config = dict(
    d_model=768,
    attn_scale=0.125,
    lr=0.0191,
    seq_len=512,
)
Each number is 500 + 40 x the weight over its row's rms, rounded and kept within 0 to 999. Layers, rows and columns count from 0. Numbers have three digits each. The size before them is the row's rms in percent of the matrix's.

# down: layer 2 MLP down (transposed), 1792x768, rms 0.056, rows 1576-1695, columns 224-255
# gate: layer 2 MLP gate, 1792x768, rms 0.13, rows 1577-1696, columns 224-255
# up: layer 2 MLP up, 1792x768, rms 0.135, rows 1577-1696, columns 224-255
down1576 116:507488509411443505450502479521566536463569455520502485499466549491449456496462490461531471469482
gate1577 103:551522551479502474487555435493510466493522499553477482520346565509552557537424533533547494529497
up1577 106:470510505458484485448482521530494538423483494450506463459500501479512440535479568438402446456585
down1577 104:520488490456546552471467500459524479516493476480566554489413480528542514449509563563499498488544
gate1578 096:559429535491418545591502539537445508577504559472535496447547511473546496494507556440513445506453
up1578 097:437430524402508512593467494456554506434516460467449564533553487526511495471500486494472504503469
down1578 101:494499524430516520603460452510556528511522518428497558469585502540582556494502485517540486477452
gate1579 102:607585473428597445512450435524467541506492512594483460470510469505512495504463441576509575484484
up1579 112:512534476487528502492513457516494548496481427550492503419525487500501517477558496530490473498595
down1579 111:477479490529463433515535434485502611532487432513581532458545462524450524427561459574562414526542
gate1580 106:466439492506526498506438505502437483503497475447506534492515461450458517462539488479557510458510
up1580 110:540403474542465527534512465488489496441514524502526402440516457496513574466504528481495490464491
down1580 104:497480515554529493503468539463532552491517441522507512570522496537493571400499487445470479439470
gate1581 096:422514440461505507490532492489516438485495512508496563520582557432467508570479551492515534561476
up1581 090:499450490514535507428514502466491481530411559435469589502546453500483527476529488520470580470497
down1581 093:436545497527491514456522557508457471523557488523516477484427463529463478488412516453425525421471
gate1582 114:479473516522542487459503482495521508552446458491506559430550439511541495405502518509510515590467
up1582 123:471490472490514478495428552496554505534448485539530519522457509506510546412499500513499514547537
down1582 126:502504589560446570569524464482436500492520452511489489438520458454548475554509453513556569472444
gate1583 102:555508456443500447462493535426415515540465438410504530561558558466461506493485504520479488532541
up1583 094:476496512589499571520507494555527490462452617505513527429408481568490451514532421522429555484446
down1583 099:574496505505469475518524569496496507452422601437502450466430490472479502475484513524459491481490
gate1584 102:511494562516488530382479510408505505539455535510490547494582484491445466462517479450547477499441
up1584 101:511562504559486443451480458425459510502475497521421522438520444475440476498468446543544534467502
down1584 102:545522526463547551443503508508509445487514560479536467441528484503472498549477494511565463483472
gate1585 106:540447513503540431585485515552503483530479513551568449504550565557499491559405500462478492549557
up1585 086:506492500467583485525460486559517412504498407556564547595540542554511483468483499516474518454492
down1585 098:524571528431511428461474460512481421483498484480521543527477540486523494550495469546433505501484
gate1586 095:549477520427553480520528437531491503514520514518502442484502494453502565498518445550520508507451
up1586 104:420504499571546441490494505531533503445556539473477523509462511541547501489490510473474484498477
down1586 102:474536554429471532499437542481501464507482517467444494496447499508540454533468475514541520527509
gate1587 104:503546583487435484520499511504466498434521518513497497463472498422509455485517489421489451509514
up1587 101:541454508557505478521523505463470475456497525573538516539435416494487528476502459521533564519487
down1587 101:452491540522459472526477507510477467500554504508527466488474480502469509483451465556542516497498
gate1588 132:557517494484498495522524486498486498552497484493480474503495553447547531541585525484457502502480
up1588 133:507514468462546462537509438497519501455500555553520541501522571420484562522497548517466455452532
down1588 143:464479536549430451498515535500442469531489518545515494483449563543469452447525496515538498549511
gate1589 103:485487471470489468510509531603535510470480535454495492521475469503483440530518573478515484436541
up1589 110:542471480525474563441492486524499409504516467495496455519522491505477503545462495531515497454465
down1589 099:524400519528469493503474475556573459480468442507514457567472400513457445491483457463505470510499
gate1590 092:518513523476478517487398516500456523550460547429496474493559467430474453427509465470607489457505
up1590 099:487499455473427587535478532533457541569495524412491456465502490450445485464541500512536491463493
down1590 102:561511492493398592482498571482480515572498413490480459484506490488462454488480477514462509517510
gate1591 102:481533492502527569521528477543467526554528487486499496516540460493529523452521470507592563545529
up1591 101:467518486538591525456479431470544500555513489471588482537585492508489529513571458544489480537515
down1591 099:489522482542485533477552535455453572512511596477544499476561558517511530503501487463469433538438
gate1592 097:468429552456495441504576464512525493482439457527516482434490474430462473525494504411499399510483
up1592 119:560506528503479587606497508550478559491513509469510570558445503461479571514528500514483560503519
down1592 110:525491495542520586515469510470488502459502554454503420457546576455490549469455563559561453418566
gate1593 105:474428477442477429528454468490470518425497444512408446506400561550497439437525479460494433451465
up1593 105:508456448466508451547564504510496501486423474490498515557461536525477535505525511484433461482518
down1593 098:517536558597516523513523567487488495472448514484523552518596580433484530501487470488593490532504
gate1594 107:545546445465501417537431523481499484474476493452573456532483520518522524584504521522482574509477
up1594 108:513507556496488479458556574456495543576496579521505508453526538554564469434508441519526472489481
down1594 106:559549586524469513521520505502532562517546535442511485466566474542528463496490491491570461518603
gate1595 093:549520501461460560474511470514406508456451533516447504501562533550481538525517485499505461545471
up1595 103:475472516494575476499519501520543557465477457505510530606578517553479506491510529531531485427445
down1595 096:459472506448408494459472486524523512506498479545469562485518425528498494467499416487453507461533
gate1596 092:416446510509475557441552445514512488472473595499461558508502530558508504424477561451538509520494
up1596 085:535518568528546504469461491501485506491517480523522438460524511496584551626501431527530440531516
down1596 088:504545513440576483524401479487401501432507482496422482494489395560486522585547476512487479439473
gate1597 081:447511484506476484484555538418582458507449508550423501561428540486531489536443536438543485532551
up1597 083:506538478523447492476495493471521516500524498545448554631429529531550484518384511448600445531544
down1597 082:506536555447478468507472514444556513457519511503534507503475495463495478542477503482525522543460
gate1598 091:425509455421528506516530529493561486442611484492518496481467531481449479520451520500511512507515
up1598 092:475522448504581448515521505545476525489540445478542533473429502493426483494480486519471534502599
down1598 090:543505516447507506480519480495513520443486478570457499534467511427496512487445470519540474482518
gate1599 111:457460383501496468557517479548388535532472394454499520518489497535453478493557477532558479476514
up1599 106:513455498403450570529505531495436452489490444484500498430385544490470532527512415567532466495461
down1599 107:534465470481550449498510491521466452551538439522495558514440552446525549547599520507442488502437
gate1600 114:534503494491514480456595495470477488526512529482576550522520469534429468503554501515523548476505
up1600 111:521499464460433493503430503534479516486503483537447567458413541523570567510489514514554511508483
down1600 118:536536480479479544443476492520500488479529475484577493499529513503539490534504520500593499488474
gate1601 103:518574450525450517445546451423546593497469449489554497608529447523482439504541519478385542464437
up1601 108:538497506458480545497512539551458480514560576461456604445472485591511556487484522553497483481566
down1601 104:470480581517415506500562437481493431532493597513468426520485403519546512533454481507536536446540
gate1602 098:475518492419553480471516485469534497439551495402483498596516503495500446534509499443478482504492
up1602 101:521488492537525511448545470487486496532519523498486533451535483540457503504446516567531489472542
down1602 102:523475514556546542528535489524560486500515467560487517456522495498488500474482585505515532537550
gate1603 092:475510437471499511447437551477475519538495531497465558542438503426522466423530499554527482454484
up1603 092:534567557543469519516519532446579483467532506521472452472493447619479497535528517450501478499548
down1603 093:487493526543492539544529478525587494456524491483486526449536449507496555543493551510489451540534
gate1604 100:514436472459553433482472497543481499522479523435533518521441492468466556494499478530541490567424
up1604 110:520442468565465480490464462513458539466519487462553414511504482568489462518501492514529483515438
down1604 108:446374441542470501499509474541550553475477466495501488483481436514504470558512488538562498396512
gate1605 101:540505549543558457434459493498479448482442549510487556530526498454460498430437541459464539505472
up1605 104:535549560516541530459579497507453557500558552495451507488485530505466416473489505441490511507484
down1605 100:540494486540447564503520496534488453431512533529517525589471509447417479535435542506508483498529
gate1606 066:500487439536510540461520527467466451488514533552493472533528470481443503560517472451592521536477
up1606 069:523526462561493484490563519494440461509509524454496468455532432455410458530523506441531554491484
down1606 072:527508469575458440455560431514443473508526560442463451455530475535430472563509537429548552456505
gate1607 102:479525501491532556518504468517476497461472497486455487513496486564487565469531529499553482548593
up1607 102:475476473485486449475524508547525478540523468505457526501480494436531458548434521477424515546482
down1607 101:527524525482420450474462456547465509527496565500529495504468454517533484494480530476465518578463
gate1608 074:471497529529439449517529461526483452509462511500411508491466581590506503465524516520533576509505
up1608 081:535490514556505514487497507495508500576563550546442520463511551571481554514559517566574570529497
down1608 079:538498564521517562471481518476555507549529516497468529487558528519509499561505508575537548506516
gate1609 117:500547483535454512528508531528556582534491469491530516577448531487457397555553531500518520445501
up1609 122:506455534496560505461510449487506455453514456564509425440544435554542529470499489529545438487571
down1609 121:529446547498509580502484508526431428534511505561546457454558444439502536488493436523557472447483
gate1610 063:457537483538481444448510530565545501454419527504440484497444516485522471529471557505512473523490
up1610 063:463480499414500504482502525466406490462499541500499544540500564411439532516583526469515542436472
down1610 059:550521502450503450436519498512432455520476589515525485527508483498488551528573562453512511492558
gate1611 091:499516481527618493447554527487506525492503510507549534526457426439451473492486451451509548439491
up1611 098:477492493558558471498509509464519475508557559515516503560512472499527485500514477458563496535451
down1611 097:484481495466496500494454524456455430534558469559474440559456547496491492504535534495505565453457
gate1612 100:516483532482532533492487493521548472462547491592520474391545426532496536498445512580540500508482
up1612 091:498450550486490508498455513534523504530494486503471484490559508539524486511554528495559521518497
down1612 104:449478508569511504525529557490496442472555531460488459465539513576501539529517499494480442561495
gate1613 123:541565507532498515509516562574505493549490455456524465515457551548499486525525491487616471511487
up1613 126:466482496481481530529516522499484498450437560451517435470528558510473527545589494482561528513564
down1613 137:465604464498415501461529521509473427491566518482436392458448520443480541482514492509565481522521
gate1614 106:457472511555479548566437479526456515466593523496480515496529520471433519501600554477459492542505
up1614 091:510424501456420471476541509466519504531428581590478574505522507442568525563410412627582517483517
down1614 100:476440494462482496533510464482497458544503542488501523479456527468538514447500493547457580499508
gate1615 101:547537546458506500513488517472534498527471542552533532536478512489466481498468509493473460547502
up1615 102:506524505525508466536507491465342458503482554431441530477475459551504465553554500520573489504510
down1615 104:550412509503468490496437548488543481482471539502465453546454520499478437506540509505473452438503
gate1616 108:556467439439520412527538483483467539531561483517513560455447491466521505490544443451551449506569
up1616 097:541497487482488533515554537527528527517435505579540461511511473496548490471618473493439478530457
down1616 103:498484470517535544450547508488532509522536567508564504519505510476504465488552541521475535592428
gate1617 111:497431513543514489521515434455495487538484429478436498399502461425504525383473476484522533537481
up1617 099:568465490492412466473529507461452493494501512510536571442414568481449462490468469498544588481452
down1617 101:519554477522508548589491434452465497505520488544470473457459512473500499410509544478479498406470
gate1618 098:530506542436522524573470492544463500530421551468498452534523534413486407475562474499442537493529
up1618 093:578481504412522502501501538516521511509547438484525561514508478532519523559536462535480556479494
down1618 096:465583535514456488534545532499445535490453508475497501490505428532517533450431513481455516478519
gate1619 101:509493547519532389503519479567524503534512515507516588499473518429425489533484490555534452541495
up1619 102:532550569488541423523519490492488431504452468451537511469477528402445478465457470599559427544482
down1619 104:529446524580511454497489538469394495467485532458572491510529474449511503525476532438505503517486
gate1620 102:551511520548456491608521482537470529478449408519483507472510491473517435524486543501495556465432
up1620 106:453525507429470548437519510539508429454422515501497545498509474525462499462534489516525496548517
down1620 097:516558488486540479527509491507486421510510519487502455431509542511482564519553491513568504495575
gate1621 102:556459465496529492522532568500591481547503463518523496531425495547478527465457522449512554422484
up1621 103:544409517568519463544448473553563548479478481504515407496460586487480492488484542498489545458493
down1621 103:559484505532472483500457484472512510503435453529453465578480488583506510456565540544561523449487
gate1622 083:471442456459566431510514593490484502539447489528549433546514491437509536483524531457533458524413
up1622 087:472501480494469464459514453517531536569426516468490464585489506486522477548502493572429537523497
down1622 083:528529473524492507548508411484482548426514493495526486471425518533508432494537556523509622518541
gate1623 069:508469525560563530497472481528526499483487552587548488527430528428484457520426527493519516499503
up1623 063:589556573536467446496472475522540473552514521495502458465558501530497431524509551554594517490469
down1623 069:508442567544526474475508513510550470515508546446514426508429415561454435463565450487527492454476
gate1624 100:480551510484559446446491433524488580458505496543520568487437431504468442531478534450502517529470
up1624 098:471509448486468496608522591452479458513462501496494398506512582483447547474581505447490467503532
down1624 096:509476551495491491536458442520528567469500486504496565457508491553481453536548502531457480508475
gate1625 100:534477446491476459532485484585459547604464571459459418472507450508536446474467432510521504571543
up1625 105:534512487576568480533515494497534458445565467470496520481495462528476491493494496472493478523457
down1625 100:452483491572509479471505506544569510523568462475491527524437484515535505538516541544494560461529
gate1626 099:575475492563507514541483569467558567464454511457479500481526529462513521470482566564494417524499
up1626 107:442504438507482497465461451467427533581502548536527489428480480540496540523480458464495493469546
down1626 105:519497483575519486499506428539466519522442494406499572517521513573462489483507490490448484473521
gate1627 100:548452543545537444540521487465534589556534483463538524498506513523545539437514467508440461494490
up1627 111:488481542537512506526503459469497411417479533462439533491533566478602484479479475485536484498605
down1627 110:548472492460486519563503440497433422475467560466493439534495618414506523429506510415520512541620
gate1628 099:566498510524485526469477494506504500495465487569525454493576525501471478449449496463513512462549
up1628 111:517450556455436502493505485448470541443502544522419495412508532518552478466547423477516480535456
down1628 111:494497569608498463474531466493501550508524551428536512467563530502536501400552543512523503518440
gate1629 097:483494547529514512484483523551438502490561564431557469475481539493406471456473495474474474478551
up1629 102:400557564492463518513467514496373455525542492479535554427492491510529507477432540489413544523467
down1629 095:462521420434512537441460482563545505425538535500429590505510497497554476492485521540512487602510
gate1630 105:519437493494483524484547511501472477508398528456467513492506530530527555567462568470473447510504
up1630 103:477500438498484488530469573543525546526501501518578476503509480441431484535499479545480538508537
down1630 100:486510565522421509489588532462496546553422503445500456491557508530539523533564488484483537529534
gate1631 098:483507518461413526501496494443465557560489514445516461496560476467474530518461554529534490525486
up1631 096:445542460460405494490449547445475544542549517480540405530583520505531485537480547490515481502524
down1631 097:434498429488504517499506536460526508499518460468500461554508516496456452479544400482460488499442
gate1632 095:457530507552428519483514479483539498502510464464457476574434481545470515575481514470484491491487
up1632 103:442447493475496529487536542559543473513436497520456560574576524486578518494486449511485507510532
down1632 096:499456515565478487559497481483523463471486490462520493503485520456535564524450430492530539532484
gate1633 104:521499470434512512449417494475520495475437546459541520474496508530440493531481501512541504480465
up1633 119:546519543620517482567604541528557515504562494508490451421500460440497534441466502423525500490547
down1633 140:497423499554503506521591491507567487465490473500454466458501507414545507467522477473512454494484
gate1634 107:515460492477505518440532439457462475552498493518462482560490542465432550559505582495552479471585
up1634 106:455467425503489525537478575461574502512506460513510532426454531440581579477505466497480562538450
down1634 115:493493474460511487461463632488581595491508558514503463502417425438547528531558530461438573523476
gate1635 110:522488514474559429493473448471498499504487482525499484448521478489511494529518528487453486443507
up1635 103:546519489492545493501436430562505414546465484472474484395533502575553509534572521486537480529427
down1635 106:499428458451526437484474562513454506463482585576496533509545527539470435551536546430513473452526
gate1636 091:489490416562546513520534598482516458492498497509476510517560518496539503513488519523453512543448
up1636 088:524456553517461444464438460572508489471495523485566500456405415542427490429535525437528497491537
down1636 088:508477499544456554508514513542555471452443431498486538518494487465475521471496511462461548509534
gate1637 105:478455431500554480511506429496487453518485430523530472435526462495456501549467476526506504379509
up1637 107:550534485507478496538480431544517490427469537518525495491486510565533477448509498504473455536474
down1637 100:450499496406483527473486563500471434511483411476535514457455547499523525520507551497527486480487
gate1638 093:518463447468463462579483490444462521540457510507485503477528441477470495493539537459509548477481
up1638 110:561498487447492476605448501491505504536501447527510444513536518448427524474528537520440489559479
down1638 106:559399489488556443585552481463470484549526456541436481512531526490503561511482523510448490530485
gate1639 105:602473548481525496425504506574475549581457563518488478474524448461521542493582498524531535520449
up1639 118:430453527431499528481535536525519509508480516561470477426538456461526523500573510495443527527547
down1639 116:494483413548496527598583474468507498431490468417554531482529519526456479451515549509574506479517
gate1640 103:506466500484496500514505505506534490542513497499526486503515560508522528468511587585454501532524
up1640 114:516447492486482495483466522475549457560498514493580533484497528483455496480590560601471484492489
down1640 110:497577543547507556525522456497502532483512556470475624496489452540482449548493514521454470536525
gate1641 100:541457453453412489513439577479524531522440509532509468460536506464464432527506529491534507486506
up1641 104:467471480556514491533497539529435539495429467576452521466480458566536449484531477422492521509456
down1641 096:536439497480466522534468421535458496526479442458472439481500447493498455467552515421440458478484
gate1642 106:562475574462499471531549476483566464589518498463445489505515484472453478476440538483583463502495
up1642 104:465473554456415553533522510520477508454536594508482503523502475511499443447489548512450496518571
down1642 105:503509488517395621532513497485455569412458525465520442492427554489468528454510459526480527500567
gate1643 058:486486510437505468480549472481512451603498505535471527452529460498496491498471500534527529515570
up1643 063:519554498542552552488468443513439620515523511550481493486472498477500530494457385491470463489494
down1643 058:546470488508524589519465466458570506501517526507528446412461529576477500535429475555516535451444
gate1644 096:496463443529526465509442515472520482441515504474570518501536514509508491519514520477483406476499
up1644 095:491466517599524483495486555489490511516535513486564513472521545527519421516530461485533479465507
down1644 097:507408468552515434510497451519524455505555461469570413482471568513468500519524533530519455462480
gate1645 080:473482518481507507509539469519487499480518518516477479529501571459533510527461484505483454563508
up1645 083:563561421510485443561496463477499502500540557516515452447541441422530510438503503540510493478493
down1645 080:473510524560521541572394472521566523566467558482478547544501509523554497472481455502458469503493
gate1646 108:430431493506502519466479510489528461440436505496526544545549497468449514515521582457507592476491
up1646 097:492494557522554422556543473535456487509594543578498449456507531498508507507506482549472537498506
down1646 104:455569480500503479461459466516534528494422466546592529539500492529439473515549499414458441567557
gate1647 100:493436547480439497528480478492534458483485551426481542390505528427462469579427520520538492431461
up1647 098:486539477528552521432505516454488535470537483594526436531490475605509515552504480457415539494482
down1647 104:448513528535522570543522517534503468452539439488441508516513453514483527528515504512409472485530
gate1648 110:455531479473485527525463522506484526557499546466532432486548495469495472591455419518489517488546
up1648 111:536523503488476559400446500475516573513454471492494471497480512435446514516565464567496527513587
down1648 106:510394484508537468410563544523505497502507438513540499481463494498519491447526468472505429489532
gate1649 092:491547419532515485465524471550496512517504515470513440568476522495537543444475439436419536455541
up1649 094:448529474464547434509421581590589519530513481499566445521442483453470495459486482484478505517557
down1649 094:457505475407456539483494495532570502517515516467499502440457547556551540523520464437505539545528
gate1650 096:562520471512511449464419481503563502552509530448504564454417504437465484457538546489504518494540
up1650 096:546489475498521516462507495547496437469507422444526559495467499538476533510521542417469518499465
down1650 092:557543523523550521446531421514540508546561448488492505506473497474414487445502493492533574441509
gate1651 099:547428409501588478473485529467481461486519513531522467553507494479486530437492536499572578483491
up1651 104:448504592487448464520511427500545483565429519410525530433532502542507522567485465548426479426466
down1651 104:561543503423487557477498486473482492455493474500574489531443522517435446510498510495481413549488
gate1652 113:481482489531583551458483468485558452437443515496465444473428553525563497503480542499472502444522
up1652 120:524550534510496492477502581517489515500475439495546525545592411493476489484501551572366468519460
down1652 116:509510464571504446499500476513419477449502542480428554515521537556495571536524474532466458465480
gate1653 104:539525483438507558495490566498517527496507559463539507451522526519472543503476506482538570473566
up1653 090:459431522508507500445487482496521512476520416496500470529530547512442514551538500453501461414481
down1653 093:597527560483505533537537527499530549431498556486546530525487518523476546474442473448466607569527
gate1654 102:499521454539487467492506536475546506464498484549502582502467478532524504499512522498482592491457
up1654 100:468507484488462561489408470421504571552458504474560481555474519539515511581539480522470536503434
down1654 099:508543526540552499465527492511493532495442541532508465498558459450534486477443557508554496470454
gate1655 112:519400515464470507454454513521534528458513508494489596575417468485468529520492517426528566551492
up1655 113:491493459577533501545497503447492557430530541520535535459453490539491496530508577471448501446494
down1655 108:510561453559502487506493468499530488481428431479579457449441448469460469485445481531559514461492
gate1656 110:438515428496502493519508507533476509486491549564422501491497490489467526395510530497501439551545
up1656 119:592531461509539437538462481536495461540586548499494502498452489461514459488517532484509435528538
down1656 111:490549530542446430467494494561540497506521505526462534518462514463493464439515463494489465517522
gate1657 111:561502526517519504505567442510471541420557449495491428565487509487503475519509519425442520422490
up1657 111:461532547487438561505513496535505527526478510484523492485482528520580483488440565541509447552513
down1657 109:547483536553482496506448519416440467503560484456434506459503535422498529476457570498521458462491
gate1658 094:503542433574487438495526473487531504511496439494508510537495470501496468530497510425529449446391
up1658 095:506434541459543512470501516549546489479501559528502480500513521508521541512521567602471497539504
down1658 102:527407561450521552441530483538576512462524554550474482543480588532476531523514510519512469525478
gate1659 104:523502434537510496538459532514564526487528520486481517560484431438512578490492494460495486558504
up1659 109:531474515551536539482476514512488506439486471519517498545534555521524484551542495491438542480551
down1659 099:482454503433511487499518454483457534481419506483456435502480498506506417465467514513488563540515
gate1660 097:562490420504508454463449464534426467436416526467499519525522538566494535510537512537497480572481
up1660 104:489494564485450527604503459508491484522510536530544457494446423445569474485505573488517452549491
down1660 095:423539473454411457518481522525545517512516503532488520508522444526516468508443490622476486523491
gate1661 091:436526538526515531485556487573470407514568499596425484477536539441556561538512530457493466580502
up1661 106:529542468536463485446517461447498485457539536486636478567517497524475588480489428460542527486475
down1661 104:555466447480556514467455511463563520457505488492542471546502459506441443499458527500485501430455
gate1662 094:521459466507538492531499469478537476534504418519514517524480514498505608474542452522525549530498
up1662 090:521506533450558483417463500537510581509511495435532541520466495458514504547494541499507437491485
down1662 085:505483482545546512538466478522495425529579526481471553501438452481502494494544484541554505509505
gate1663 110:469462532416478482507507473483583523455443557477506509522447511477461530532518538451480523436565
up1663 108:492452556523509491444509450524428547521446522525479494568435524516516589561513545448480543412498
down1663 103:512522462457465447557487502527497527425519449460478451459491475484484568549481495523566520518560
gate1664 124:457444468548512466497529463449486403516550456481501402493539454553527490478500475549513501524496
up1664 090:477421545427568517462419528444524569468447562491480501577427649447505479496502494515543468507575
down1664 103:511468447449492460506528421417463430517547502474505427490560411580527478516449488514508441573570
gate1665 101:513452489428539564473553490519604498561552441504462471442588501484509544489517521561495528546500
up1665 116:498567457465528507442474501504470548525508515451561432547549451478507510496489529433483535512517
down1665 108:550444431432513467474472476441523539575511479475561516518475416482476533471475531529495589474505
gate1666 115:526513521511510498513421555501441526510441535544473457433474466484505472502496574472510495445505
up1666 122:473462528515461469467545507516594494532493488452467495519526457508524548447516503477492513582512
down1666 113:541472547482505530537395446475521467492444562536477477554486498507458416511517467518494476545441
gate1667 093:555546480469505421461535496546412500508543525530519549524478499560441523482546483497491537501457
up1667 103:521520430473531499498512514495534462514507443490474487552440530517562527541524414463509520523540
down1667 097:501513504450500459480477495508540478454536498521445458540528537465463571530549480503506539577493
gate1668 079:529492432502576468517464494452491578479488463495524488456463583547505490499487513473485470465477
up1668 093:517508556604418508426514473524506582495497486473497495515528541565449506471459476554534518475634
down1668 081:508487523581477475511477513460483508520436478466498548493501508513447459524512534521490551469558
gate1669 105:485465523479492461563489606491492473564525543539482560443460542458505468541488547517506463513442
up1669 111:429466478470489436491491645499548403538585492511508526522498508523519498520480624505497474477415
down1669 119:469427560540505508539486565549487441532526462574458537478493515532473488501483543477481487476433
gate1670 105:525442438498488439466550481571492505455468463459575435527467502498464531481481465496516492523390
up1670 114:539575566479561540474474443522499451507503489466426504507521482500457500556525494535489533512506
down1670 110:593496542531544508475483455509467562503549537435455544495464508539508463558453486443544531466519
gate1671 103:544434484534543533496516486532501460503395538416446480472441512457572529375509519546491534563528
up1671 101:497579483498421439522495478513560454468506533613473498502451542536497467624474478452444484473528
down1671 106:464477520481407451486502498497448487523480512537543508503400596511499475531519443495477520371474
gate1672 093:492496464495561467529521545581511460480482476480441477505511516453448531483465443576540483444526
up1672 075:463538529429484507520542531565506507456499528584495587472448524492504526508492548491516552539564
down1672 082:517528495565541486523516542536468516456530461494491468561495459467474493517493433553482491439432
gate1673 095:490477524454499507469502494480456485459416524440499479446494528475513512561499461565435515472509
up1673 101:454470510476487452524481498472438506511460514445501488509497500498508513490459490537516503528515
down1673 103:491418521502503547460506508472436520519351513405449540465499498467534564481518518515468518498535
gate1674 101:545540487432532479503534475493553471572476475574502480544487505501539556495534531416539468455470
up1674 100:495462522606581405568461386519535539494476487493485482488536532496414589506446466446524484494524
down1674 099:509508474544452463547456511521481457524519496538503518436470530522567485445504510465556483451491
gate1675 098:474530584491502411443492439499446575557504563513439518535539459441440513469471486465563578537432
up1675 100:540493562458490464473492540453538435510468485491541461410495543499489561454559531519443452456566
down1675 098:576508584520569510541466432448497455491530506529457527509439537470564418493542504516430551516558
gate1676 104:528557494558496546534431588583468526475471578502430553517502526521483574522458512540433508489466
up1676 112:495490500509558508505483469528523454438428483486475560475450505486468514415404507530487418498512
down1676 102:433410529562586471498472514486523569515450480559495447464536493489540466521501508529515535487546
gate1677 103:497505540494514470469430467497506556539473526419477440503508524514516527484518437557483521430547
up1677 101:432451451515485511505506507455460511467501484486518453533553441491425524540489550521530538507525
down1677 101:469502531566484451515503517518429486468541509472502516495444468493560532513450460559491548422458
gate1678 097:530571532476488520515567462536510506498500535507576530431509440470462483495555493573500570500511
up1678 098:444555429535552425538492528453560467494502452452454467536503509501508537613487507507433506526555
down1678 101:491588412467502451506509463467475528560486527588559523467526509554533487451527494443484452494569
gate1679 095:514460528474404460506516526532418443518455538479566484488502547509509508506473547508509435578496
up1679 121:534499483480545439517476450502560514506543497502574498512511523492474500445533492473479524541495
down1679 135:481558531480521482488499508509543495491517445498533493452478522517463537431526456480446505543514
gate1680 112:525444477452483457475384462465551465530567455522473477503491499447538516519551487474505510524510
up1680 104:428556536624472543480553514516456538489530445486515465489514571565513448539572457491474492513443
down1680 120:530528502438486500465463523492524447480507518508591472519433482435494476471448554438574490510528
gate1681 111:500502465500522425521438493511472480560432552501515542457468475546401506464532514566582538488501
up1681 112:551512505543490563497497565510484511485507453475514536561518501419572537503518497443448537486478
down1681 109:616510495496415541474454585521448484444534533533515525470511518461503499520470465522536514475527
gate1682 114:486532533575550498445477526541492495520483465522563534511484458461493502473575464445477489538527
up1682 116:521480495521511476480514516498551430473514524481529539498475471452457489495531498497469478527446
down1682 118:504580554522558472435491440458531428529525454483430486545505496487492534523496450549590481456496
gate1683 098:518483476464520496443511494519550493561454454451495498488529503528452495451511535461494441487540
up1683 101:523517524488506436497505506564484474452524523471475494461499414487427495521511547546466599541474
down1683 099:449482468496544500526562436474489475458583541485549530458515561475514490518511477553546481578494
gate1684 094:559460423509511429396536501533495485503391554484502480574468481456508538541432520531494520527460
up1684 092:477574528535502540532472507457511569479561573440494475443487532526537533447525531487538464472544
down1684 097:471495590473467578554456420528495552466496502523485505352449496476490522525530564478517455531490
gate1685 098:551547555520525533386466442509467528527521508490460514540498539564495473492466532538509515477480
up1685 105:495478457538472552425481467557468544455555474485466536441486483526531523470523466567601499477511
down1685 104:498541474426516513555507525432510519499428475486544434487479454463476504570513485524500496545537
gate1686 106:490500443475587485512459501537498501404479452480466469497499463524457553549494514500515511489503
up1686 105:502506547550562505496546498467452454533517488561562504469523528468504493482461511494487510501534
down1686 105:558547530460438483516520521594572462546533514472548446518468450472499486539513521462492502556442
gate1687 070:476490501523438523492512511498508503459511507479429507489397460492525495470492490492520550465553
up1687 071:463501481444497519467508539460529525500510466481416500540447428536530470507507520517520507548517
down1687 075:543467556468475571479483530532468541498641424455497498503517485476492470510562516516487538452538
gate1688 105:449490496487526573499561491515542482525504409495478487482555506455524506454484504560554473455472
up1688 104:483514457442559560474538470508532503499503422513479496521519496471563524469478505498526511489451
down1688 105:542515463548474490432516496612427483508478462539491480505483481415533471539479455464560522513442
gate1689 094:472473474512465505492514497533530532497531457478481496529451456501456542408546601419502484496492
up1689 102:483530465520530482547501531497499505483483507494529433554510479483516449508564456505530533499508
down1689 094:504514513517422536548497494484567498453500578505471497471494518574455586529528471525434480502446
gate1690 120:543472489477554476571537455519530535447429479467487459423548521467520444468567483558586460493451
up1690 129:470544516521436532480481526519478466462534518469512506498480475558491590442504457472485493510518
down1690 128:492538495528440552470479544489473474460508491462466443463442497477495574470534475452476469549514
gate1691 103:475444503469527531474526526468451549465516455529562473490501483513513544478476489530550568505522
up1691 113:507501546576543461462500502473503473499588476558527497503417495558584509501567444418475436477463
down1691 105:536523466495588474459404496569518487598478511513448502556505509498494537534579572528449510518447
gate1692 099:545441435469434524478551491480531557563463555524527456444480495453530453548468475519526518495465
up1692 099:472547534490483481509512486449448532463439498507411459532473456502500527565518425520468521437467
down1692 100:500484474555449502470490503430529519488553512496503558508470449466539521545495463520473578441404
gate1693 093:539484434466535536465494467511487503455608595478547535477523451446494520471489489470496478550574
up1693 110:534490491551461571541494525457497508599471505470438502496467506528424466513511490435507457417433
down1693 102:490445463613479583566437543474555503453480510514477466516564464480524453419459532524460482473520
gate1694 109:563502531493517487448485507539539550562526441465477424438534503424445487466433540522479448484447
up1694 112:485516528472476488449474446462487543545444434507485429413497492483452490513480560431438447495499
down1694 113:478437459373570531466425530487583565519548508492560473527555435486379442528536438448507537486526
gate1695 101:508486547513583522503475476539608497580573424486546488496418386474386571501499488483539518527582
up1695 111:543548489448504426485494414491510436455561493428564470473500496522531517485489545558531509527496
down1695 099:570474436483445477432445552463490524448497561501502535570509473490480475518611439460501492489523
gate1696 099:482594550482526504535504432521559518406426557530448500453527481531598485441472527522499488509491
up1696 095:504492525530459453489451485524491461512511409518539540481432510526497517572443565470527511545519